Part of a small language model's weights.
Training: a variant of SOAP for these matrices, 4268 steps.
Each number is 128 + 32 x the weight over the matrix's rms, rounded and kept within 0 to 255. Layers, rows and columns count from 0.

# layer 2 attention key, 160x160, rms 0.202, rows 88-127, columns 0-79
[[120 176 149 127 172 117 119  78 124 222 148 144  89 113 115  72 163 106 107 100 147  92 146 139 123  93 113  74 133 150 150 145 161  98 117 191  96 124 101 134 178 160 213 152 139 153 123 142 121 126 100  80 148 146 103 163 122  93 126  81 103  78 137  93 113 114 161 148 144 116  85 164 215 131 161  58  80  89 152 186]
 [154 111  94 150 153 122 177 150  94 104 119  73 140 197 136 103 178 144 128 144 107 129 135 175 124  79 132 149 107 165 133 177 134 136  76 124  79  78  69 139  96  72 122 167 133 105 165  89 173 170 195  89  99 118 122 181 149  78 112 100  99 156 148 128 168 110 127 144 150 136 183 200 172 132 123  60 148  97 160 148]
 [103 126 113 125 126  48 122  95 170 109 104  80 145  87 107 101 104 140 138  86 114 135 125  80 123 124 191  80 125 113  96 137  48  75 152  41 110 103 104 166  71 121 133  74 111  66 101  95  88  94 108  46 138 124 158 189 100 114 142 197 153 100 108 184 134 148 116 149 135 175 178  93  53 148 132 157  37 158 142 176]
 [116 123 134 164  87 100 130 169 132 189 122 181 166 106 126 142 140 128 116 119  99 111 190  85 151 139 140 114 133  83 151  84 100 124  80 104 126  98 154 181  86 155 110 159  87 158  84 106 139  97 116  90 175 168 148 173 135 123 141 155 151 131 116 185  97 110  86 170  74 131 108 115 153 134 129 131 109 121 133 136]
 [168 136 112 154 132 150 162 123  64  91  97  94 152 188 146 137 131 112 157 164 125  84 130  59 175  73 119 132 140 130  98  90  96 190  78 192 144 114  83 135  53  24  68  82 103 111  68 145 147  99 126 121  86  82  76 102 179 128 120  88 127 118 149  94 179 100 153 139 154 134 106 167  89 103 111  42 126 121 174 130]
 [126  88 189  98 209 123 154 141 112 163 137 134  71 143  98 110  84 146 132  84 127 152 158 111 139 142 103 183 113 157 178 121 101  86  97 133 118  92 124 154 189  98 109 142 124 137 144 113  54 125 139 110 151 142 105 108  81 187 118  85  77 115 129 118 121 134 122 163  93 131 122 151  95 140 138 168 122  68  93 122]
 [ 68  91 144 161 128  64 164 127 197 161 139 133  65 161  84 119 152  93 149  83 135 177 181 184 145 150 124 107 143 114 153 115  85  70 168 124 113  95 193 169 188 203 173 177 113 178 107 206  76 164 130 154 169 205 115 128  98 118 212 186 179 163 192  53 114 136 137 166 142 138 138 162 104 128 191 208  73 121 109 100]
 [ 88 104 148 113 191 202  99  96 135  98 192 125 120 153 126  87 113 137 158 168 117 154 148  67 139  66 117 123 254  94  81 160 132 112 116  77 150  99  70  98 151 107  96 105 147 138 137  81 150 131 137 146 153 129 118 142 154  99  92 130 153 143 150  84 108  88 126 123  64 166  96  68 133 155 131 152 139 181 156 144]
 [128  84 113  85 116 113 112 121 108 161 140 112 148 124  82 148 139 144 140 100 162 139 177 114 167 126 143 160  77 183 164 154 118  67 140 117 174 159 153 152 165 154 117 108 135 109 127 165  61 160  93 105 124 130 114 140  99 167 174 159 116 125  82 124 115 145  56 123  96 111 166 116  78 130 127 190 117 130 179 126]
 [133 123 121 121 146 156  69 127 148 127 121 131 141 122 119 144 133 131  75  65 131 164 162 141 140 146 157 149 156  76 124 149 126 123 164  60 152  98 142 158 121 173  93  93 116 165 124  97 148 134  84 119 116 178 129 149 139 164 136 181 128 105 162  95 117  99  85 118 103 157  79 171  74 156 116 162 104 161 121  96]
 [118  64 149 167 127 165 170 112 120 126 171  89 131 131 140 146 140  96 168  88  70 132 130 125 155 141 116 102  89 148 128  93  95 129  81 164  83 127 101 125 127 132 166 146 132 160 148 137 153 136 149 108 115  82  64 117 134 114 115 111 100  82 132 187 107 186 175  78 157 114 135  92 174 136 109 110 141  92 171 198]
 [173 109 137 156 150 143 127 134 144 106 139 122 123 147 158  81  65 126 127 108 165 109  64 130 161 134 123 137  88 125  98  96 120 134 123 130 120 186 162 128 126 132 155 142 128  91 158 145  99 110 144 153  91 127 156 123 106 102  93 141 101 142  87  85 120 101 157  97 143 135 144 126 128  71 148 122 154 131 108 148]
 [118 115 143 116 106 149 105 167 126 102  73 149 116 112 222 112 112 136 178 164 155 141 143 124 139 146 115 132 124 108 107 133 148 147 146 117 139 103 122 116 100 132 142 123 120 104 142  44 142 109  54  83 150  65 126 196 169 183 161 140 155 134 136 117 201 156 132 137  24 119 152 161 129 139  71 129  83 118 101 139]
 [ 53 150 175 129 133 113 116 134 154 141 108 124 176 139 113 109  80 135 140 107 173 155 191  68  90 162 163  94  86 106 114 176  83  70 160  30  58 106 123 150 142 182 132 155 149 104 128  82  90 125 124  93 134 156 140 225  91 110 185 192 120 145  89 130 135 158 132 112  71  93 118 175 118 155 101 160  45 177 183  69]
 [106 123  75 110  94 140 178 123  30 114 126  93 128  94  82 140  93 131  74 126 152 121 120  88 163 141 102 116  95  73 152 130 125 157 147  89 158 171  41  68 100  70 112 150 124  86  99  73 157 122 120 119 111  99  77 108 101 138 142  93 132 117 130  95 130 134 103  76 111 140 147 168 153 104  70 147 165  98  93 105]
 [122  84 144  77 137 109 141 142 139 131  87 133 144  95 161 129  92 136 117 125 126 148 146 131 105  84 135 119 163 154 131 102 114 142 142 114 140 114 142 129 149 124 114 124 116 150 168  98 135 161 176  94  89 116  73 147 146  84 121 101  98 111 123 111 101  79 123 143 125 214  99 131 147 167 101 109 143 183 132 117]
 [170 150 127 142 148 134  94 180  91  91 118 145 176 114  85 109 103 125 130 129 136  97 136  90 109  81 175 141 126  75 101 143 106 205 141  62 122 139 114  62  81 157  90 128 136 126  57  78 165 145 115  46 100  89  98 164 176 135 159 130 119  69  85 133 101 106  46 110 138 169 142 105 120 104 109 140 141 207 143 149]
 [ 99 158  96 142 187 253 135 111 128 161 129 160 117 159 114 107  62 172 152 153 131  82 168  93 144 109 149  85 133  99 133  96 134 108 133  75 158  85 143  96  94 128 118 139 119 141 172  92 154 129 134 146 109 119 134 132 149 109 138 161 146 164 127 144 136  91  92 105 112 170  91 119 111 168  87 131 128 139 142 146]
 [ 97 146 145 101 143 179 170 172  94 127 173 113 127  89 118 163 162 159  96  92 136 180 144 174 163 150 140 131 157  76 129  94  94 135  98 136 130 177 121 138 183 156 126 109 122 118 147 113 139 194  88 156 138 181 123 166 110 131 107 139 139 132 100 185 128 127 107  99 129  79 117 105 119 137 144  86 113 163 171 164]
 [140  72 124 135 124 160 176  86 120 180 137 102 141 154 178 121 152 170 132 215 145  73 110 120 131 130  80 143 125 122 132 124 183 212 125 170  94 164 115  84  90 109 124 157 141 129  79 122 184 113 129 155 157 165 153 142 136 120  71 119 170 140  71 141 119 119 111 107  89 160  97 110 200  95 120  77 177 213 122 136]
 [133 140  96 139 144 138 147 138 153 118 117 146 115 125 119 137 168 139 180  83 141 128 176 133  98 101  81 196 125  97 165 131  79 120 154 159  97 128  85 132 177 129 160 143 131 122 165 107 107  83 151 151 153 142  84  93 101 137 113 143  97 123 131 169 140  79 119 145 108 129 130 146  81 185 128 152 109 126 108 134]
 [170  89 198 152  76 111  87 165 157 129 160 181 106 128  37 117 105  87  79 141 121 141  88 124 109  89 119 135 118 147 130 135 115 102 126  78 171 142 106 146 120 164 110 153 143 174  88 130 134 110 111 119 110 141  80 145  67 125 132 166  93 163  95 142 113 179  97 133  83  96 136 146  67 104 124 132 115  86 104 127]
 [133 104 141  73 142 123 149 159 111 168 135 134 134 191  88  88 127 186 156 153 144 136  84 106 160 133 157  83 113 101 123 115 101 134  81 166 145 182 136  92 109 114 148 157  98 143 102 126 162 142  94 115 143 136 194 118 145 111 180 129 117 134 147 151 141 152 163 121 125 113 181 121 154 203  61 175 111 104 169  91]
 [135 114  76 109 172  99 126 110 109 126 121 140 111 154 170 160 138 161 130 122 136 167  81 127 181 134 117 101 121 137 135 115 104 156 158 106 132 124 136 126 136 157 155 148 137 108 169 145 119 132 171 138 101 151  96 115 152 110 223 115 114 181 146 113 164  96 117 113 131 105 170 114 174 148 136  73 159 156 127 153]
 [174 127 134 146 140 156 134  93  82 111  84 114 117 197 109 150 109  87  91 158 135 128  87 142 162 120 108  92 148 141  98 135 105 130 125 205 120 133 133 135 135  82 143 156 204  96  72 123 156 162 122 186 120  95 109 125 106 113 154 135 115 124  66 175 104 117 105 101 174  85 113 160 155 143  61  53 155 120 171 167]
 [ 80  90 112 131  90 118 167  83 153 239 150 127  88  95 128 164 211 158  71  88 135  97 148 181  88 180  95 146 113 133 153 159 140 140 121 168  66  64 136  94 206 168 179 182 152 103 153 150  74  96 127 152 180 180 136 110  82 143 158 107 118  53 150 144 115 158 113 157 166  73  82 161  97 130 171  79 115 101 104  92]
 [124 124 142  97 134 127 112 140 120 158 146 133 143 134 148 183 156 189 130 156 135 141 152 124 165 125 144  88 128 146 131  96 140  79 121 131 119 137 138 113 208  61 126 163 129 162 145 131 105 107 106  85  77 146 116 103 122 118 117  95 127 118 124 116 138  93 163 130 180 121 182 174 127 122 133  78 114 162  84 130]
 [149 160 119 108  87 128 154 124 121 139  94 154 194 144 127 122 116  98 130 197 135 121 146 111 157 106  88 136 150  85 149 137 107 131 136 124 137 137 104 168 156 150 130  97 132 142 106 126 206  75 131 106 135 160 134 119 140 111 103  96 137 150 148 166 142 171  97 111 203 158 116 112 169  76 113 109 129 129 155 176]
 [153 118 105 101  85 146 151 104 117 136  97 144 135 107 179  64  97  81  58 175 132  82 158 193 113 142 138 129 157 117 123 131 159 155 133 141  81  95  76 137 129  71 158 133  98 132 157 169 102  94 136 163  89 104 100 105  84  58 132 106 118 142 156 134 168 133 127 112 132 113 118 105 134 104 103 108 128  84 177 103]
 [ 94 112 104  91 102 132 101 117 111 167 114 135 221  64 123 115 123 199 136  90 113 112 150 122 113 111 132  91 162 137 137  95 121 109 119 117 113 131 138  87 112 111 150 171 128 126 142 100 124  69 124 128 126  70 178 162  76 120 130 135 101 145 137 121 136  83 150 138 161 111 130 141 122 136 152 179  98  98  41 123]
 [110 105 101 122 161 132 128 148 103 175 140 173 113 139 153 120 135 207 111 172 149 122 100 127  64 118 146 117 122 129 131 113 125 143 103  95 136 107  99 143  79 100 137 112 165 130 146 162 122 123 110 177 113 120 130 136 142 170 193 103 158 141 133 165 166 131 132  98 114  84 140 122 178 107 160 101 165 127 166 148]
 [116 102  71 143 141 145 160 144 156 141 143 109 111 142 127 116 177 110 111 100 104 205 111  92 169  95 194 161 131  88 184  95 130 119 151 132 100  80 136 125 125 130 166 132  97  96 165 124  84 166 111 138 167 176 166 118 128 103 117 123 106 111 132 139 117 196 117 130 131 126  89 157 106 105 102 121 120 123 121 144]
 [146  86 150 147 106 125 122 121 136 146 148 181 103 144 109 110 111  87 113 163 135 122 146  98 114 108 148  98 157  79 142 107 157 104 126 149  90 149 111 152 107  79 160 165 159  88 162 160  88  96 152 199 145 114 133  69  81 134 154 106 129 113  94 143 126 170 176 166 174 127 152 160 125 132 154 102 139 111  99 162]
 [147 133 131 134 145 144 102 147 104  90  90 132 150 115 132 189 121 155 141 164 126 117 148  98 128 138 152 135 144 104 128 209 147 166  77  77 137 155  80 119 135  98 157  65 155 134 105 100 215 130 105 128 104 124 207 147 109 143 154 110  97 116 138 131 139  99 109 174 111 192 143 117 179 167  78 146 120 178 122 137]
 [137 142 102  51 103 132 103 121  88 142 147 200 144  94  63 123  99 135 116  86  95 138 135 143 125 131 109  88 127 158 121 114 166 113 110 109 120 141 194  58 151 113 123 133 150 105 147 124 116  96 161  93  61 141 185 159 121 170 137 113 114 134 118  97 161 105  62 198 127 150 125 121 128 119 110 174 150 178 126 130]
 [119 178 157 184 113 103 155 153 183 113 107  86  74 148 100 144 132  60 113 114 117 132 155 153 137 174 178 173 152  92 122 127 108 118 131  98  45 156 156 102 129 155 136 151 162 137 168 161 137 106  76  94 118 161 130 156 125 141 106  94 117 161  74 122 131  98 102 178  96  82 127 145 119 195  91 161  85 160 137 131]
 [ 92 151 157  46 138  72 116 187 147 149 105  91  90 118 129 155 118 164 149 147 122  91 176 154 111  78 162  97 146 135 152 117 110 137 134 105 109 137  83 185 118 143 157 127 124 141 126  99 104 138  93 124  99 118 108 141  93 100 135 126 118 122 157 121  91 131 142 167 198 133 128 131 135 142 128 145  96 135 117 181]
 [146 163 108 141 150 157 111 114 138  96 106  90 155 149 145 166 102 124  93 143 113 106  87 102 126 113 140 137 155 140  92  93 113 136 143 114  87  78 136 117  71 145 134 126 124 127 131 132 159  99 153 127  87 128 163 131 141 137 149 162 170 196 118 132 139 133 185 126  58 120  85  98 141 110 116 142 145 147 123 118]
 [ 99 117  91 142 149 132 140 157 129 144 137 125 135 111 113 192  57  95 108 151  74 133 160 107 129  97 122 124 147 114 144 128 123  87 141 106 142  76 142 120 115 141  96 165  84 105 148  96 123 132  67 140 122 173 134 132 138 110 118 167  83  84  97 108  77 100  87 129 122 160 133 141 118 127 141 190 118 139 104 118]
 [142  95 117 143  92  43 104 115 145 216 119 100  95 134 128  52 103  90 172 129 132  78  77  89 167 142 156 145 117 128  87 105 124 133 102 114 117 177 121 126 144 125  96 131 155 123 164 142 119 126 110 104  99 105 116 139 131 147 131 123 122 108 148 150 152  99 117 125  99 151 139 117 100 112 150 132 181 112 150 121]]